From a checkpoint of a small transformer trained on Wikipedia.
Size: 9 layers, width 192, 6 heads of 32, MLP 576 ReLU, vocabulary 1075, 3.61M parameters.
Training: 198M tokens, 6037 steps.
Each number is 500 + 25 x the weight over its row's rms, rounded and kept within 0 to 999. Layers, rows and columns count from 0. Numbers have three digits each. The size before them is the row's rms in percent of the matrix's.

# layer 4 MLP down (transposed), 576x192, rms 0.0802, rows 38-45, columns 0-191
099:534474546485511459517520531530507523519455468552499496511505468510473474506496492503479489498516482491496516476525438556492538484491485536499466484462477530521498485490495522471486465480529498486497514512504474485468556500500498475496494527509495468476524521525447476480514501522500501477473469475532489504492578515485548552487478528503504530526489482497499488487489518511518513515495509522517545543497510487513526521488505493500478547488469523493523525528470493475438540489477499497482447517436540492505548501516492504507454468504462488477504463542500542509509472519506482485
096:537509460517520452527483493486475491524498534495508517481522511485472520428513504499492501462517476470485492531471514559561515473519479541532491501553482516521495532481543471478455539488473488500514496476497496466486459491484487500486543482489477533449469497503485538504518495496483495501548528459527541503434489480528469513528527483521500463517478527467474502542507512510467460511503526481500466527484487494526485535518534493474508487439517508492531511503488474487516477530526495522530502455492464490541507497539519525491485508529507529498488496478532486537496501518506502491
097:489485524510497513529456472488469527541522487515505533508516446534490507487532465500508476507487519473498517558482529481495549504513477456468528472444504504513505479515497552551493533539469479490476482476492520519482506528468501455472476523523497454516483466491483485452513477480511526476498531514510534499470439515486477490515483503518458511508491554477506493494506532515513518490521512487492526461466497519537505469520476515505475486520469483514505503473538485490483521516480498505525478479472569502511502486490498510534495511465488526497544474507534566506466476500443525523
106:493521525509505496526495465485496480503538538496484487506499530516522502464537547463512508489466535467496446474527505495494490568510576466447459553526542509498492492522493511513548499534497550483504507515494528492507494516479494479514487505510464473468497493499534458440489550464499534482463437533498476502521531490521489471519485477527491501533518502496501453487502495481511499509497513528511511581486481494485467435488477473521508494520507482492504535503545496516501458522497522499484506494445507472491501481484506505519479496496469513481504521485504516502500457498515520514
099:469517511552464463513471520413493475450498531476493498535508487544465498500520504469529511498521483508490475513482486523512564483497539470496562480498514503514504490491486503511479535484493533490513527530486500533503517536491508497457470496498513491492489485546478482507493465473548496505492487463512505500552507469472460508525550498514496521477545498460528483517485531500476441491512483533447502486503482495505504542489494502487496490500521493499540529448513527501530490517430540494487494511459502483486455535483470470514553492500510510485498499506505505540517485481513511531
095:514518460497509502490476518484512505478525449518533474480463523500476516503507433453518473451470435516513513480476491484520510505438552528502503504495515487487461538488509508482508482500502494501518524513486558501525452533556522515494540512463486520472510455528496533491567513499488520473500487480499470502511446479510524468488491527534481502480525522506512500507539515474492489519479502513503506518470481513469507498512528503447496545467549526466517542502477518543499489473496503530486520465501502491485516535490511483529467512489495541552485491509548523495501485481463502501
098:535506476510534536543512497478532544521527485520486465524458494496473462509438526497495446456468470518473516478538542482495484481477510518461488502498467509533534513510570464492517506498534512499509498481495517474503513479535534514499525542489511564530504523458503487488443496518489447493492523494558499526506469481532541493505532512481488481492488514531500483505512492497497483514515486495513516500518522461483480524506499493488490521445543482545498439509497485534477498504516471494482499498484487561493529470523490506494483467518499486488499458497483513481529471516466461483
107:487505525452499496469507510504487503523536489543504495454486513514503492522455491531443536482515461496499509489498510502499480553493482462526537449519536495495501507481486490503494498471476472504507474524486521495499534505511504492464534494479498515490541485495495525464485512479478534565501485475482504485501544482497547541497519443474486502510494503464524431488512484483488473458511531480559478492528519472514491473472463512530489476480513524488457525526533542525475538479514463475472509517479546511546479470499498491500550518506508544501498469529527553530483494497526497508
# layer 4 MLP up, 576x192, rms 0.136, rows 39-45, columns 0-191
104:484489534488503509511507498524500499488492476497525470502467502492460537511496489465491543525497503518516477489525486479484500510494470550486547491477462476527502497509495512500478487533424481497519507505451467534509490510491503517558518494503501517535470532478496477462497520495559510499507482474495492524489509502488450499486548514514503562485512477460525528470497481471519494540464493478489516499487504521490506495521460484463521510513493502500456500555503488499539528510508454508558553507496530579477486474517529490539533502467533478442452506529489513477512472526515484490
095:503517498503481472470530518529466505483524503491463499508491491525512520515486519510501530494523460552467516506516491520498449479487520505497466532489536472515555496500531492450476496482476499502491508496466497496511511495487526529468520501519483533472549547538500514517526503503467539533488490521509468489487508539535478470488431483471500518522471493506550481488461469477482534516472510540473476526512432469481517485500502531524496473503457501552482511502478483513507503461464496517476503564523510486490521477543477464493465531499483492493518522536464496549510525509532479456
097:529497466506520521512483485461492522525486504512470471474498461476499493529512499472473483510462502487496502497526470519505504468485475487493516507487493494491537503477569509514532550484522552481574477537495464502525471477463460476476493476454470493526478510481495448487494472499525492475524532530483504526535480517533493514526438495502509515493508468481528468506559525477500542515471509508512504520493504517488497512479465527496493499513487520494441494489493535561483504506520489505518494434520541486490495496535472515496511518518531488523557515501485462477510547502523555487
099:515488470543522491503500463480530491506521476481503540448497470495497502479527542561469525509492492489505506464475522491506545488547502508492467467534421484496528471488516468490538530464499500521506493474496520470516513460493557493513529503482487527533505531562547482438511506538494477525538510465474496472496489466501530495485492501508486463503478518456498537489487470496478508493521507474505497509510530519493466505502516527479459512482502494470528462526478510520528516484434548535539464521541469513508502456499488499501487520511544485508531506486485487490495492507516498474
100:496472535483518518505547518497480504472487518540499452503478500479506484424503528505467492470533504489512457511482499500495504470491513526484493497498522525513508497495491460493538510532507523497460467519533515509515508525477476514493514509498516547468501480489512462477484546508493472540491528451480531506497488576508486524526503503519515493520495542434542512529494528461506505496478542461483522516529482430489493449503515526480461490491476505468482486469489513458521522490527540489484526480473500527537471477446505499523516533521478536517472529502498507504525488525452486479
102:477539501531534530489441482487489486442509513519500510453544462493477472520552488508468524473511474463569477512513488520500532491529477509516514513521501535490454523554525463478512520515489496514492479499465528512461505485475522507493493506494500525478482506531446483477514468550564503525473514526512491500476494516505457530519486526499500494485493443501497509536502536531508543511460515477504501468481472530474504500474476491495501528492493490476515513511488490506493541527469523485532488504509509446519488485526505447509491482511523478567518469468491474493509470488475527477
097:512504488524472530502508494507493495521529522531506502481503506452471498521538499490545503515531531468494514520436444482512549519508501489490481482489512485519471556523529518449512523517522514503483529473434461547501467455506451476499487511495491473469500507509521503513476483482436518445492519495502513486532472450476505495480464511487539494485487512523509519535504490501486502507530504529493534516520434526490512491515455486506496486523499515491508537494471461494512458506482540538477521540504508463502536489529512493520501554492507502490544469503487458473528488513453514512